{"num_hidden_layers": 8, "hidden_size": 64, "num_attention_heads": 2, "num_key_value_heads": 2, "head_dim": 32, "intermediate_size": 128, "vocab_size": 3789, "hidden_act": "geglu", "norm": "rmsnorm", "norm_place": "pre", "norm_eps": 1e-05, "positions": "rope", "rope_theta": 10000.0, "rope_fraction": 1.0, "qk_norm": false, "attn_scale": 0.177, "bias": "none", "tie_word_embeddings": true, "parallel_block": false, "extras": ["capped logits"], "init": "uniform", "init_std_qkv": 0.0475, "init_std_o": 0.0119, "init_std_up": 0.0475, "init_std_down": 0.0084, "optimizer": "muon_variant", "learning_rate": 0.00485, "lr_mult_o": 3.0, "lr_mult_up": 0.799, "beta1": 0.95, "lr_head": 0.00981, "max_grad_norm": 1.0, "warmup_steps": 200, "schedule": "wsd", "decay_fraction": 0.772, "decay_shape": "linear", "final_lr_fraction": 0.0, "batch_tokens": 8192, "max_seq_len": 1024, "doc_mask": true, "train_tokens": 92530000, "max_steps": 11296, "dataset": "wikipedia_en"}
Each number is 500 + 25 x the weight over the matrix's rms, rounded and kept within 0 to 999. Layers, rows and columns count from 0. Numbers have three digits each.

# v: layer 3 attention value, 64x64, rms 0.156, rows 36-63, columns 0-63
# o: layer 3 attention output (transposed), 64x64, rms 0.404, rows 36-63, columns 0-63
# gate: layer 3 MLP gate, 128x64, rms 0.16, rows 0-47, columns 0-63
# up: layer 3 MLP up, 128x64, rms 0.164, rows 0-47, columns 0-63
# down: layer 3 MLP down (transposed), 128x64, rms 0.128, rows 0-47, columns 0-63
v36:515480481504469503498517456516460507505517543525468473508498526501489463532494504515520527449476461485554500483514462525477498524505491507504517527503499505492540509513523486487526503513515547
o36:495516513480511506527513521500510495456488527444517473541507497496479523479498510497479468533488478468505483505495528510506528465501483524498515519496527519502493446479494495490515488522505506
v37:484488517498526504499533555495469542450490493475529491521485468516497477503519528460519459504530515529511475543534523500484503508499487530479493492511447488456513540525514460478531453513463475
o37:481513554487483509511487505446493532499504483513490521502510509478485495520492490488549545475510505504478552498487529453562511487502551506517494498506514526531512508511512515489512499481500519
v38:480524539485477475536529517521502503503524528527511478500478467548508506528515512478484467537458495506503519462499539476523465484502521502491477539493516547484501551526494449483514485514487509
o38:490486498480501493482479495469478499481494497481529479530487495511509527523512460527526478515523491491517518540515488512528582526511519523515559506491513491489485541506494514462479472506533463
v39:451500508512479500473516464454475474512485478539526498546486508509493480495492458472536540516496492505543523480518475477508533454527496507485476533544524499494488503500496504472530519538467511
o39:482494525449506484490494464505522477474501549510509487495515508486491498526496539487493486470503499497493455483481538483506509518462488536475545506496523521508496531502493491497474484513486496
v40:465511487472506476459514482509528516506492539508520478455523487497465496518495513487472493483518437500500549514474542491479563514489468526507449461517495515483499507471480519545466531457518510
o40:532521493466496479534492489498457483521537474484467475510507509494510508494449495511484484538469488494503487492561488499490480506538473495515496496483520505518494491521445523496497489500548468
v41:530516492447489457485517481495465522540519451476478519498518512520523541507466516479496468493498465449508508473505483468520517559536470541465492508509515500530525487490496505549450533476491486
o41:488527513505517477491509503514480492510516558485536499504467499512508523503489481533500486482501537502519521499544490495456518518500529485518513468480484552525490495505480512495481540486483490
v42:445506513477527462551511532463522514520513499520495549488489499496523517508481505503497478474503511513526501503494433500503461498506464507473501480516534473497505469488530500498514488490472508
o42:520513502490481520483495495521525504497513475478475495501476478527496495538538520479507504475520480489502467484495507487496513518469548481511477495522502543510491524517523481539537519523482477
v43:461484491529501462507444492510441522454497500496497492532523528529506497528457533505488495416498499497470519469501502518504482504486512459493487528485448514494471509485470502549505531516460507
o43:517499470463497492494487520477478542511502515494509510498497476493451443473526461491496518482491476470514511487495516496468496500597496526517521481507540475483509474543515456471497517530531522
v44:514513497526492528503468531472504558525500489465470517485485452521530514495485493515497565489483515523529471524502506525497485499495502497525503522484485488524486500477536495505464480495470489
o44:512468503517526507478501504488503528464485477515508495476463512482487483480523498495502465499525522496487526474540481475491475491477477515487464507516481483493494511506536525547494497520501514
v45:478436502484506485464523543510477475480498500485525534558464489508539470519548450526522521495453503506484510511495441496497468505502536512508532478483500468493490510510486486499454521495496532
o45:493530494495475496529495507459485527469497530530490485482503476534463523532488528512498521473474486498487510516547532511506496533507495495492468526490453529489490535456543497520506514496541527
v46:505553471501487476519505517515491494519504480460493500503502545515498520474515541474528482550493496488498473473482474508481543483519482505499519493512514518517470544491474526499536506468532499
o46:518461524496479542468497497514497520477529543527500507515538506473528523506501484496462519478501512510503502531524479516484501501476508453528494475469507520464502510493481524463489526496480482
v47:491459522512469479506505502465477508475508543476515499478466475487521481510479516478500500489478488507464485527506501529501468505487467476480439525518525526490469549515524490492517493506473526
o47:500493534471507493485510538530480513513493491518479484504503469489468502497553498501516483516516494512504511497517483457502499468549505542508510497493515507498523500479512539529496479502515499
v48:521530503467507523490523530520476510500530501484488493534462505493496533548471498513497497497495496558498490458475482457521483416482508506516461514520512515486533570533535510507508529509479477
o48:482489492492506408476524496482439508503510516505514470494502476483468479495547481464491503478500498474484573544517511452504503531532508496491480492486527511491493482462534503490502473481490491
v49:478523481470503519445519521454460485451480420510483526454519508514514483521501504487514529470518500471481514512519531509484472486499501537492471512490522503470495484534524509531513489471541518
o49:476503514483491464533461502522512509520501523540529494480553487485499515528511520523521495503509440496480501457499473511527521511485516463512512472533534533538501449488486473508529504507498508
v50:518489508503507506479503449496465487535537494492458534498507492472533536536466525500530478494465483495525478469529569509477530518480523473499509507498504504518512468512484520500505538507506516
o50:473518468484487470507536531488468504517505513515514479531504535501518494459500509476505464493483487482520520500508481526477491466512511520521504484488484477536533480493488463505481503504528480
v51:480532495493472484487536532485495490528496490496485495493514453538489503493493485494544510501494494538450552507498516481511468498472526532469499480486487448475544517493478534457492490483499499
o51:526548464490501525537445470485457502486486488520524498507501471497505520507507521501510510524485519484534514518465514507538467513471495513501502486538522512499512501481496467500505528525487480
v52:492521466507534491514508465458531527532568455532512528444500510484477469485485513501541502448511467527457492517513512508496488514496469492493545457505536502515507517494516464463513503541514473
o52:519507462524490509517472513524484486494454517514463511483529535497512481510511524503469490479489465514476486488426514472501514529509513518548438516537486482557539432521447502532537524545506494
v53:464465517501524507512536536530478491488513496485497473510471477529501494498493519491515482487478460471503476515492482535507494487512507453509513507503522452535513485479525507478535526504513516
o53:510526506502492496501511478450519518468485507519462513516511502457472536486534514495518517445494486513554477515488495489455510476477508500490501493498514504489522472489508486521507477540488534
v54:482498467476513501494532505494528510491540496505462498494497521519508514494510476495474472476496489506523536459521490513466499489514531455446496487511462508492519439520511509546541491502449522
o54:530508493492520508521455508488504476488534492501495470506483470528494463491486520481502524457501484496507475516490497531503510488464507524546447472500527487509457489504514490522450504472494510
v55:546523507474504516545525450505489469494472502539561532508507456531528469502502475528502538521499507468498518530484521508510491513466517541475503506486473503547482489464459541492454528493544502
o55:475526477526470480467458530522506511487465490465501503516534482511533517521505487520519520516454489503507512498551481545510441482493475508474499501520483486522518546502449515503477537502543519
v56:521493512466509501451491527490453518551510475528528472467467513502507513513511490536457489508548507534511557516487488528501501516520455483530501507514527534521540467504470540500485483514513519
o56:483512458543529470479558470521528489461499506537498500478517492453527496494489497498512478529496491500485494515533523503493498474475548548525473508476530493501494500479509494511495539501524517
v57:501485494528531496479508448521492514474511484489478476510511487517511468510514514488526490507499505467540494520516501533543499455513485529503506499492483476472430494485528541498477499485521468
o57:481485506466496476528489515529515497519507531499470486529532512463470486492476464503496535496492540465489484503503474490485506515498485459480498485494493516521534505488477516539548481450494555
v58:500527510494457506502494506473500500473476504544507511496457460513494482482463517486500459499477502488497538517493488488491544528534511524535499498452474500465494528513497506505485543517494501
o58:504466506510515472497534519490474512478536484493493481493494500501484522529511503521477500484496527535506523518553544472505489500508477503531532501509482470514539497519503473468514530544497530
v59:521505528515531496464483472468507499468503535513530512484492541476490473479491528526455527481507496543529522456477505531505510542494504481471537449503514524521515495524533493519491480545514522
o59:491533477511499516453513501519524527540522473456501525465479528506506487513492511489481458527485496498468477495494491510494534540485508544510474505504510486504470459466469489515505502477494527
v60:486537537497506526457514546469504507520473469461470515518547443502501434474498518480513497450491542470532453488489513543497503452484436533464517497506526463468539486488506508539483518486487486
o60:527507483499504489496484524478523485516532510483532500462513533478478553462483524431543524489523477508502513490521522467471481528466517496508508469517502484503534494479522498544537489532492493
v61:492532504478534515504468462506502490525469483462526536522482502502518472458491436504486480515516536478524518527469475483513504510518490544505493503527481497470530495523482500473466510517512549
o61:470493503546482497450529518490503471513493509503521503495484479494509515476483522512514511507470528533494475469483534530522507537490481515455507502500513544520509525490528507488514521501478498
v62:479482506481490499484520524520531528489524494508531531513510543466524543487479454458513477475534473492546495481495544546489502499498485492534506472500528525514519500497493511483495473501489508
o62:506497504525512510471513506478476477491550535508448504491541493481530454480506552462531468477478497522472507500509500476474552470482505499503501483499478484511481470503487488493544520489505487
v63:520491505496499534488509501508484470521507485488503476489486503534521497516492508496492571470480522491530511494481514472480510489489461502494518447491556511481495482482506498488456493493521512
o63:493507496480503470533496526505494512498504522475504506482524515487496485441525500505485463505488489486505488495502499501474458519473489487511504483487453497504487515485512518493533506465502470
gate0:487461481474536500525458487507524484524462511483448494480485510518517519488451471533504556513498486503527501489510515487461515545462539486476505479521530502540561505488512509542523521525528474
up0:505474471497446483490511486521471498511465534477417501471522499517503494488538491532500470481497503558501507500521527518509511522505506503484507440523508482509500474547510509495504536470492517
down0:482544496526492524478516457462528492479468491468512493470464510535518508506553505535512508530517523504560523499539491518502478490444491498474532470507455476489527507501488551496526457547496499
gate1:436521525539510511516484462498510486446485533522487537490528464495495465486486495460556492528487498501506476524488519528501496520494482491494526487497535478511531563526496505481527464556494511
up1:546515480508478526508489541494503502522515501491515505486466523500485516489496451544459499483520520479504534464491482519449465527512486498483481482528498497513494464496534491550458503496535538
down1:505449481532539494507485492511520502487506526565479518511489489485511506482506527469477498484497505514515471522457534460490521519499488511486478502507481468518514534455490478498505509552497445
gate2:497476492541540484502514521495508482472519557513494507475497453500483506501523515471524480476492504535481501485529493511498509481480488491488516508496474497508487507502531485462520512465509507
up2:486518498483497469521493513537485529495536507510494525492498472536537503499469529465479493426523485510520502491503491528476481497512511501518497488494468437497456514515513471492494513463467481
down2:491495541475498547412528495484488513499489509462555509493483514510497529539488460533531522541489498529476509499494525491497517533491492504487508506518521541527497519493497535515490524508511469
gate3:522513522482475474480526536525511527470504491551514488478544465472472510539546483523515515493455515502480512460455458452503477516525564501481554505475473542512511459531550454481514511508519500
up3:476527519489508487507445507530448530529505491507526534475459470496543533504521528479531502508507510471525518480504457555484455541510515496485542498489509485490501468495537501515474476501527517
down3:495502519499507507506511490521545491458497504469495485492458524501465508484506456466544475488496488513517437529536483516506545489495515438491527468529514544531496544498450503531530548499478494
gate4:456502514484496514496544523481492510519492451491495479480486494468487535495500482482474494462503535519532527556538521488500472507494504497532503483484511507513497440520436493508496500508455466
up4:519482459502542497533489500500477515473514531497522517529473525534493471478489512481541522532491457463459477463473471508490478512516488495473509531517486497488514521474571518493534507502522529
down4:499527465506513479497541496490477501508468484504483501503472523493511537443486508465519509525475477486508444483506455510520513520520461530511493486546512474497505473509516506522511489546507502
gate5:514458460485499501512511510500496528483496471488517512530497504467516527480523504520501526512511521543504488501517464492516510494513498466487518503483458527483518480518485507501486531468527517
up5:503517516500470470509488511562519492471515536465511484508506488470461496566477518518501506478534491484488489462507518495526492476530512476533526508514495498541482506517493474507490500489446519
down5:480492490475466530500499485449473522507460533502506505493500498541504458449496488479530501472496510510470525517485520523488510506504490515488481461506509501488493483516491506489512501520545484
gate6:530504522476488447490534489487470535500510550508443489502485477506487489500478463551525488513512529498486533550528507491516505489523489499470488517471512463515456477500496484488514499519510495
up6:531524502469477446479520482501504524512524537486453504500463513492492455512503488523512479487509553492477491478516526501490509522484512535484472525489453484501451461483509472482508492505492493
down6:451519498482459482494516494502508507525513530524473491499507510519530535480481516524511442525505512495503492494497498493497507512463505482475494480475496568493480514458497516475508504449502491
gate7:495483508520503521531552504522462471506506529508497480552472489546504459504510445519484496465504526493507495526469461545470489485511494474476489495511509499541514514501511514510499483506513480
up7:496499524478512521486474504528522514497490480473532506511545516485507531517489527475503489501497496527507529479464435489536485470502497496480534509494517526487544551495468479449486531509493531
down7:481476477484536502507493486495529529512475507459487518488519502509518496477483481465459531526468486508486469482570544510490474535548492499496475484503520499460461443484502476526491503489528499
gate8:514523516486503510539457511516469490532530511454501521519536485474443491512510515499503497509513490508521475521490515451490513501489528472507515495472530506525520503494484494465573519461547479
up8:494460565515484495521473519539521498474475478474514499548511486500474483504510485489520476489498498526561491548474492464474501525510501483532509498481535518514530471534517485499533505508517491
down8:500536512506510521512485506469492462507554548431555492531537522503444472501480487498465496489514467496517502496524547481527501504503499500491545512498514466505535511503494496459546500467472480
gate9:511529501480519508546510497554461530545467477451507474551466504503475499505556486497505441516476507477516500495505493512498478469592510504494499474455480489497477477506464507513467439493516493
up9:514539515561490501499472477474526484512539522534452510462474524467534509532489505538494464490498484496522473510485564490504497510434483513494480574528465535509445488522505446510526483492421536
down9:469515517507545475432471494556443452502515500545529519477472504452511454521530524466516502487513475532495451476510470479507517510470534518500432469501516519534458486509486526512480476490447463
gate10:469521487485493487517494510546504495511548524510489521513533491517505551530491537473509520479523526495494514465478518501530484536490493457512525498499496528503504495518500501494531503539514522
up10:476531501528518515483470477510549511517493493507497495492508489465512518481479475484474493463483480521516505503534499522452513521477465494469495509474494490484479527507475520499493504510477506
down10:522507515485541541496527502482528497503504471507508481483488465534480468515527500538492518539446464502507495569507485498501520499512479520503472520503512537513498485509507484526481489502459490
gate11:532427498493432456492516461498564513509502482507433509510502468497548474502541490467479498437536497546443481453553521519483512499480534484510512473520489483497509491558518501539468537520469510
up11:516457609470547479499515513548479519499482472500493531491454526460484493535481469473512540492526561496494454500527539492450513492482501507508446535564473495506446470513538536472496504486482482
down11:526511452539497524519492528468505487481549466552446485525505478487492519527503508548523524513501490467552543505483472499518511458482516495500471467523520446528504491490510476509479511488481543
gate12:523465518458489548510535505517510489468513454471454517497518544485484506501524462514449494533509481462474491537502503480476521466525479489515510530509522520489535499540527514488476488504520489
up12:459503494510470470497502495513443542532473526497513535497513457502496501506536518466499481517517524458521512482502487506507441481470480553468488492505463506498498520452476537502472505479487508
down12:504500549488485477545459522527548493481485486517498456482520510494520558473479495512533517527480475488522510500423532495521524502512526467533471513508534533510515484483460525526505500513489499
gate13:530543511507491525502503470472516536515489522469504549509494497480469495494510486472467527491528499505511458495530477513478504501529480483472477507522494485499466489479524547532494460475470513
up13:484454489483463479514524492511479498492544530535525492503508493530506485540501493485479480450465513534497511547501508517502519502509482519488505507486518523519485488548493492487446525443494534
down13:504501515500494489532487557489536492503529527534472491529511522534512471492518534476500532543497474483492512465448513509495460506463510524511478529532525463523537472488527457522525470517499504
gate14:536492545553519532424502435455489475522461495525502559510494490481440488532517440460479484472523519512520507483463509541466531539539477512530472522474542478475513473497534512464527480502488564
up14:490515491483489479523504525537466491486471470485519437475503460526552446499535475464506511500464503477480488519535531461542559490484541483492441539509496515522504532504489502534463508476501498
down14:508503538552521497475504489471487468517571573485459530493502564491514486493484488529501478511522526525510529497442498472497521512501458544520481494463480519497502486539489443553529504464477497
gate15:471474488508481487495499498498504522470468508474501523519481487514538479503524516528516514499495492477472501493520508501481508507516472469455488511498499522530509505509555467497473508459490527
up15:508490526553476499507494510515506475434535561481515480515487480514505540488530498547492449512508491495513487527496502533499516533506506495510528513485508508472499509483512465484461513547488519
down15:513544520486493481485534507487490479529493455487495474470501515479467481494478511477477507470515473526495515510507508474524484485481523551516495493492539450485494454513480506515516507536491500
gate16:522517459477482511536546459487522506494483496499538548529531497522495506545543470534496531474525459495549502545475445509472504480512492495496493508479483468514530484506442486503501448490488538
up16:522474493485512508510527534521559505536519442466470487532498542516515530477498509504503476551526484495471521441538493460455453480519531464509512510531492520529474479514528498464512557495541481
down16:536513551506504514514476514512486503506526470508504488492459513507465497477510530474511496495510500512502479504530478561523491493498495519471531402521506551513458508476463454451458510543473490
gate17:457493472516492463500542508508507515504529492472542483495504500484523550528564472519463555532509465500525478508485505517527459474515486555512495528501548528534527497500525461491457525491504504
up17:523476499477523478510524481560514498527522500493507500537490524524486546495465517510478536504517475485467472520521483532489467506492521476501535502497528525534532515481462496472537510533542489
down17:536515514464511517473503484440474513473493504529506504487453512524503527464513518506512471487498451506478535506536511459483545541486544462502504479479498451476448481497519510520505457500493536
gate18:491506536513519512539505530491465542518506479483555546515511475507453491514508507476477499530497472504521492486482494528485471464507504500484489495514518510511497488439494495534470514441512491
up18:536522501463466489548483484503475532520530487473518548504488464509492515490482474497487519511509484531502486488493512538483483473557493487475476540582532496523452512512492545487525510515521458
down18:480498511512479493520483524498532450489469532536465468492504517497497480503491468531469506478512501497514518550500507476524490522511503499526501520472510525504512508480503499531509458475501547
gate19:497510478488506497532480497517506500495488479505489480495528528498512544518509509518520514504504507497483510469519511476504478518480520527459503490491507519525474529523504508498532468525471532
up19:498477509505477500511484488491493501517515485490484494504492538493503464506512508487495485480516484496478514523481491519499504478490532558545530486493520495462452560486462517505509532489507489
down19:471489529528468492487521561511505476495491514447507509488484537520484523506468527516513485504485496499505475506490514512536514499515500530504505495512548504519486486518513486501507517548483516
gate20:525556505461473472518395498474494555498519451474523538504494537491480522492527493482495477480453507488462510487544496469481478490529463478527447531467441510495481488499528523532459530488438538
up20:513480558500457540541498455529543535500539486484550497535530514467529524500518505473513531476541515542471532516515519523553468497514482490507477568511508525507453538544466499500473490539452527
down20:500473501484526538473498508490494459494473484527471479501526511500488452502500509555469527533569499500500522513544480517534477506503552517563483529489562463532505498477554452506507494508507537
gate21:454518504474509526492515482449509490540494478533512483479513528468470458539453443516467519489528498467506482501458512524484494536535487501574433463446542495519480487464504484498484473516492514
up21:475501487492476468507496514546498551505470477464484494506479470520520452528535556505510518480495549447504556499501468549459496559497486560500500507538488455472495504476507473509481444483458480
down21:536475525498526501497496433504513483550561513522474473441503521537459459495544486530513541489507509465502527510427454523468504485447449508520505499522530474523517488484491470490510472524486493
gate22:487511482492520505494460498479489509463554533496469487526510486517508487548491495557503495483495493509514492514497490515473481515519482483511532513504487473516505519515503514481511478492523496
up22:509505480494512504485482501495509504464507511515458528529505533475478459500480509507513494492490525517473475489539484525496539503493464484503530496485461520470493448439513494503478492463518496
down22:483491505493478467523542496517494493534515475539525493491453520474528519466491520450507487497494484519481516529469519520493496486481512549491504466490499496485521517521472445500482523490490485
gate23:555481531491531524525492535486516521422517465564502482525514485477504527505511456484485523462506498501463495470518511481465520512472505555503514471491494472442431469546482529498521539482524480
up23:490528497506448501482526495517520475470519485503448533417527481525518481530495535562518497518485567514468508475491437461568485531482476467552528487534490491550550493480538499487519482565508490
down23:512509454499528552512549512486526499560490529448471431548494509480509583467419525451493490525457495481510499531479522461486522521488534461526487520473496519491500479479520475517493525503502525
gate24:480495456518485512467541509506482444491482519516528529496518494535499504504492494518517498452496466526478508507486539491510522508481517489460512463507538481529517518537508436468477555500509490
up24:540494538460507493528473495490520503560487472507491487506452486508481472507510484511482491530526489495511518487493475505513530483536486516537482521495478485490460485499487507518514479485494509
down24:483497459503468483488499518507486518478452555537521543494530452507542506474538488478518491468529471512512478466474548477512525496495548518484493517507534503502499468512487485457501517524481492
gate25:497490544496513467530508513545513506504476505512488513496503446520502464488480494490556501519486489513497470495481533469572541489461516526502500516499457515496465530555494484468559490489483483
up25:501569496472519491506475457469515480459463521480495506516509475499511533525527491495486567465501460505528462508466536524509502531494494510501450521476467515505478483540491505425542495488505471
down25:477496517498468480487507511528516481478548506498494493499502481527506466507474530519524449510490488509483465472477536424476540481513499502455536502482475538501498516545511499522535512487454525
gate26:485498540513467475534497508497542494483476512528497456489492529450516499489477539501525522518495452521455481487510535442484509472455483512516518520507481531494472480520511510458562519501504492
up26:529492531493523472513514484509533514495455536514498519471467540500530475502474499556524455501485500500452505479520529518535536471500464504443490473504476521554532486499507536546491490509469513
down26:473492498528492462488499480502489477540482536485539487525487453471483524500512492481518503501521510550536488551534481473446483506515501529497513516480497481514495518459505576517474479494537504
gate27:497490498504514489521494496484495471517493463511452493488511518500466505534517505505520507511491487492493439541536485483497503458502544461500473481494492580511507410422518493526512478456472406
up27:448477506505539533483468468511491500509501539501530487481495449501531487490448483506472506445443507515520502527418519555487534476503499481504502462510565460519475499520522498498447468495517530
down27:457507518532500472508514504539542523499487508502520509528509518513494495553473501545565508513482482505438538484494502472493454500512469490514501529468470509509490444524461497533547520492500528
gate28:486500461520489472474493458491498511493523509476498494513508493511496494480482494499529504526485493510507491499506528499508481487533494524470483486528524473511470558507543506529498517505495506
up28:499531437486474481486464435500494526520545514501501471486476516501513497496518489465485510503497518511492471530509508501523534503506489487478457511461490463494462526494484452503510487526476524
down28:487466523543531532485526533511462506483492516526434531538510524502499563492532522497530499502506493466498479505457492493510515498544517497539491485481537488477506452517537509522526505490515465
gate29:501471507500506510516493496470510543515538457499520499502503535511513542462514473514436512473523486509477530522499489497507476501477529527464499539534519506493493543536513457543516513513537533
up29:555495513470485488530526478486487498517528487471490481526477506516471493518540470524499516487516481529467505528462494513495488495514527518456516512506526483534477504514459457504538511478529488
down29:470507536534525520500454528510546531520475488459518527502505501516543509493519532536491507528514495493485527495545530523514473520492528546478528502531515514498483518455511482521525489557527484
gate30:470548513527482514517533499508524512571496464513540479470464475508470479505520474471475482541555494460521486511484557506466498484529508492496506498547510472509498491470509517508521471515481533
up30:507514492498475487503534514504521449559519473527516440469494453492497479517529533471502479501521498499506474498499530478498508503487520481503523505540510468501513509493492546500511492489495538
down30:473506498521495491477514481538513506485472534464548496510470465523501514477503491510508514507507503521542492488534519491484507530476433500492519511496503490462456513482494511503515530495510517
gate31:479483496545519494470521459484519496418480507505517485499526482488503485483510489494484504499506512451490525499489511498468523520482525496486541555488546530464523480497486541478514492544484534
up31:493502534525496489504516511471521499486521507527465497460506486458506507464531486532494493548548492491520517528535523498469526510486516525494490545480483529507544469465489506494511497504513497
down31:517472523481524522507501492511518499483536521492517467497507462526514481497476489524478480501542503478544517496527485498517538502528516484511515513510507478492459527482486488498514485475498473
gate32:492525539525496490536495551488522464471498519540490475514533499462487523491530486490547520472458519524484521479452524502521507528481538492515523507480509479481533519510539484500559515488524523
up32:499514486472532534461520521495507498532525501454515484478506456504524484481513481542496509539483506489526502500471496551490496517529475506511498460515539497514464510462456512489470466495493430
down32:491529469530559486492550496551464475512527497509530496491500506492504509495483524470522469506502493506488468485510507502485480494507494514478461472513527552502484487461456512493497501559472510
gate33:498523532483555490473453505478541485494490447538486448437467496469470538479484505452467474492547513533495524480481488481549519494483527481490481507473490491544483496475511490502489497482497540
up33:512483511486456521499492491562481474483499493502536515514487508501490493531540506494514474533531472481505537489510494469460512518500478477482454433516503544496527487493488492505462490494506503
down33:497467491481457479500519508489478473521457474499468509467482479532485515496499508520526530496517478483468558510487491485473520491456475517506470476555511476513492508484474469443486491539486473
gate34:508506526423476482543482467487522544495464479478478520513508507526474472584491468523505491460460507475469430529475518556491525499514561513505497531544454510523486474486502454506498499524513475
up34:444543524487506519512482478480469540490466534482486475472513525500455529597459510517497458489472513505465479518476510492503535497476523532511488520508497480461527505494509475449482417514490502
down34:498536517467454516488480511484490490519493461460564496560510494490527488467475506521516502520475477534491511525522533502531495486493472509482509490444499577489468536501514508510483556478492548
gate35:489504499479528491500503514496497536498503519481504468456478489512441483521491466489525485509463498494476542510487485474518524484509488496500503498491492504526468496497516486482501434477507483
up35:486491535505527514473527490455520509475476498525468501464485530453502516475498466472495525493479516476504518498497546460520523515506483548488467485507507542544516450497496527518497502486495507
down35:493457466450516520441495524500509542476539527484510488486486503517480517490495491505503490516485488487517525491521482507522527529560494539521503463482518496552471544500482494510508502468517493
gate36:484503468497455512525488525488452528517487498498453507462534533469485500501485527476479498536541504496450489482524527525528476551499504477480452491516544547560523480490532498519527505560497527
up36:513468508471470490516482505513478525517472497516473532505522463510466465515492514517517505523490528502488495454468531509537491569493503471496477479520529560550528480489490496525517551522512511
down36:482452521486539502504486471517471506467464483515510508555510481514531499539544482524512536482526522486509523461507463471509500517518504501495514512474486493500460493531500526496534461444465521
gate37:490453479438446487558458516561496479494468489473497509532441507457495511487557500503452473532503493518513537503525495474458428471496477472549488519503455511500524470508506510500450514513477522
up37:496491544532534551487507505520520529450512522488535495532504504504475514475472521499435502438560519439476509470484439525507452505570505468495480485455529505550492492493499493518496506509467516
down37:528476457522531474459537443506478498556513506440446518456506525518501480526499542494478512487508518489512453470464454485503499516542468523514511527484478520477522551500498480483492520550499509
gate38:542476520503478512502504485472510468490456474502475469491490550463475489503516506467517491481511513542491494507544496513471515480520523503505498572507524521417506517536508483492463492482510567
up38:500519484485489535479528487469507507528526512506479486509485533477489474504475495484534531485482500462527538483492489504489486526495521527511453523514513477511455496436442518542533458487527456
down38:533505515480494512442475522483510478506474498460506483494550490471500526487499521489541497539450461543491487458504494568500509503512459509436487534555564547500466507486482489519494516509500501
gate39:536472518483481456474524449488492486497472487494498517521482540491490455507431466500493497472480498545513490518529500447532447476503523502505522510477542480484518524539452511458518537517497531
up39:541462458448497475510513465591474497557507457504509460514485532505466519509479470528504509483515504501497491496531481455488461457516532527520522530487519518504482489529472521490504488475478514
down39:455476500500491492440513478515489458492527521447529460504466528499526517538450520467528465544477516481516495487516526525554484547494467520507527490474518496474500511495514491495530518491478518
gate40:465528447498509509518475510549532506540559508508504480520546503483517500528486492516479488498518493462490525502464458522492485503529525470507460486525528493535529494464499465569463492502487513
up40:482504445487544507494502520515473470534505522486531479524477468526547473496502509535527486454514496456489509520442487539503502511488504456518469535485494493505494494506507512511485516444512485
down40:499498542496510501531529456501491510472505514498502499503483472491471498484482508472465493506486493479486514524543545474489490487486458520478552520521480552492455523480493527501541534527452504
gate41:498499515512470501526495496518486462485546496540513502505494521470505502456531457486542530509468468507508489513523530502537518536454530506494468489470514498476528502513477526449479534534558457
up41:511509504498533483485464474466550511488487503462475495511488502525519524564465549522477491500522533478514492510451455499511475487539472518520523534537488530518489500510506457539528504475466506
down41:563520508492545484478504519494471490482515499551495491485538497474524485467448515477475507464535473516528465526457512501480506456519486511536516482524501500469496485508512469528517521520483505
gate42:496524482476507507481510548501467498528514491472486497503524487539490492459491499510514507528520491454493515479470508507454477502531537497419489520503536518460473496527527530548507469510478489
up42:474491517519534515498522486504507517475484476504517510503493529476517521525494507483474495500511521498497530470501485476535491516485488518563513480510490474525537489494486469497520486498489494
down42:484501508522497457487497511473467528492488441492492502507505529500499452468538507486507484496510499505494501483452473486499482476477506517500487471501490472501531483534494488490512492523493474
gate43:497497486485462491501453526513502513502474483494493510473490475523505495441535515535495469471496514526505529466471479531546513536519472490477524485521452474491477512515526501551474529493455511
up43:454503515506513496497506532496496470492484502502551520516489526489535547532481500512494509501503438503495504509471491540497522501487531507514504499491576516518533529506503490473487496554520490
down43:510506497449483462467539498489531522533496477505454524474448480477507487499498491475513502480501517502478522504519514499491527494462512500476476476499461519510496461550502495463518499461479528
gate44:498507520465546511504502511476505505519488498465543528515460505527477528533517462475513509499455514566458471518473530520549472515523504483486458500500495501497503510532510488489525519498510502
up44:514489483546481464502500504513496521488496491482487482481531499467513499501505529498489478535534471453519513475521492467477513498464511535497500513494505500487526500467476520495488488509487508
down44:504507515487533507505482505483493496514497465510494519511472506505475503496490528496523490509478476517515492517440517496470463477507513528499493471517516474508486477511522449500512527502480505
gate45:512533474480507476481489489486507476514557479477517503499537465558523461462477507506476508458529519479519455498474521460515496485528471507515474483523538516535489549458502468498542516566493493
up45:495447489529509517456530563544520462489497516473519531516496489509541472466527482513512486496547478504481536469507491515495467490544536495463533490524523465488514508519492484496490514515489538
down45:493565507512482513521489491490487524523486516515460509520464479455497543504461546502545472522437488489520494491538509529465553484472492484480526468521452486483463485520493504518496473484524496
gate46:522473534507527519551509514502519555493478531506508480549462507513477518529523498491495478528467548494544533488535505511509476480510450516498475503482520544496495482491526495508488473485509505
up46:511504506488534547533516497538514516475506526477526517516495472530498522510496543474462458511472499527516488485484461491494492501534499505474500491508476528483493472482488489502501494502520522
down46:481494500511522423430499503517458499505526443534484512476520489496498505500522508478471532472508488503448470515497504472493515480531533500504529517496478471491486513495522500491489513541468504
gate47:536465494503498499499492527504495520478490510454513483488490502487491498497517472554504490518485505514492535479488508498491545497512477539530519501488472457518500547503527445512468488487474529
up47:542480490505491499536502524502468505487520487504521533523477536481511526499541457527493492486508488524536521486512504457497522481525493523521535507504475476524527510515518457516444534520481518
down47:493505492522523511514502507521516499536503511477510526541465512479556543525463484567490500515507501477487510475486541494495553519523496530485525528496496448500505535484520496521495516460503516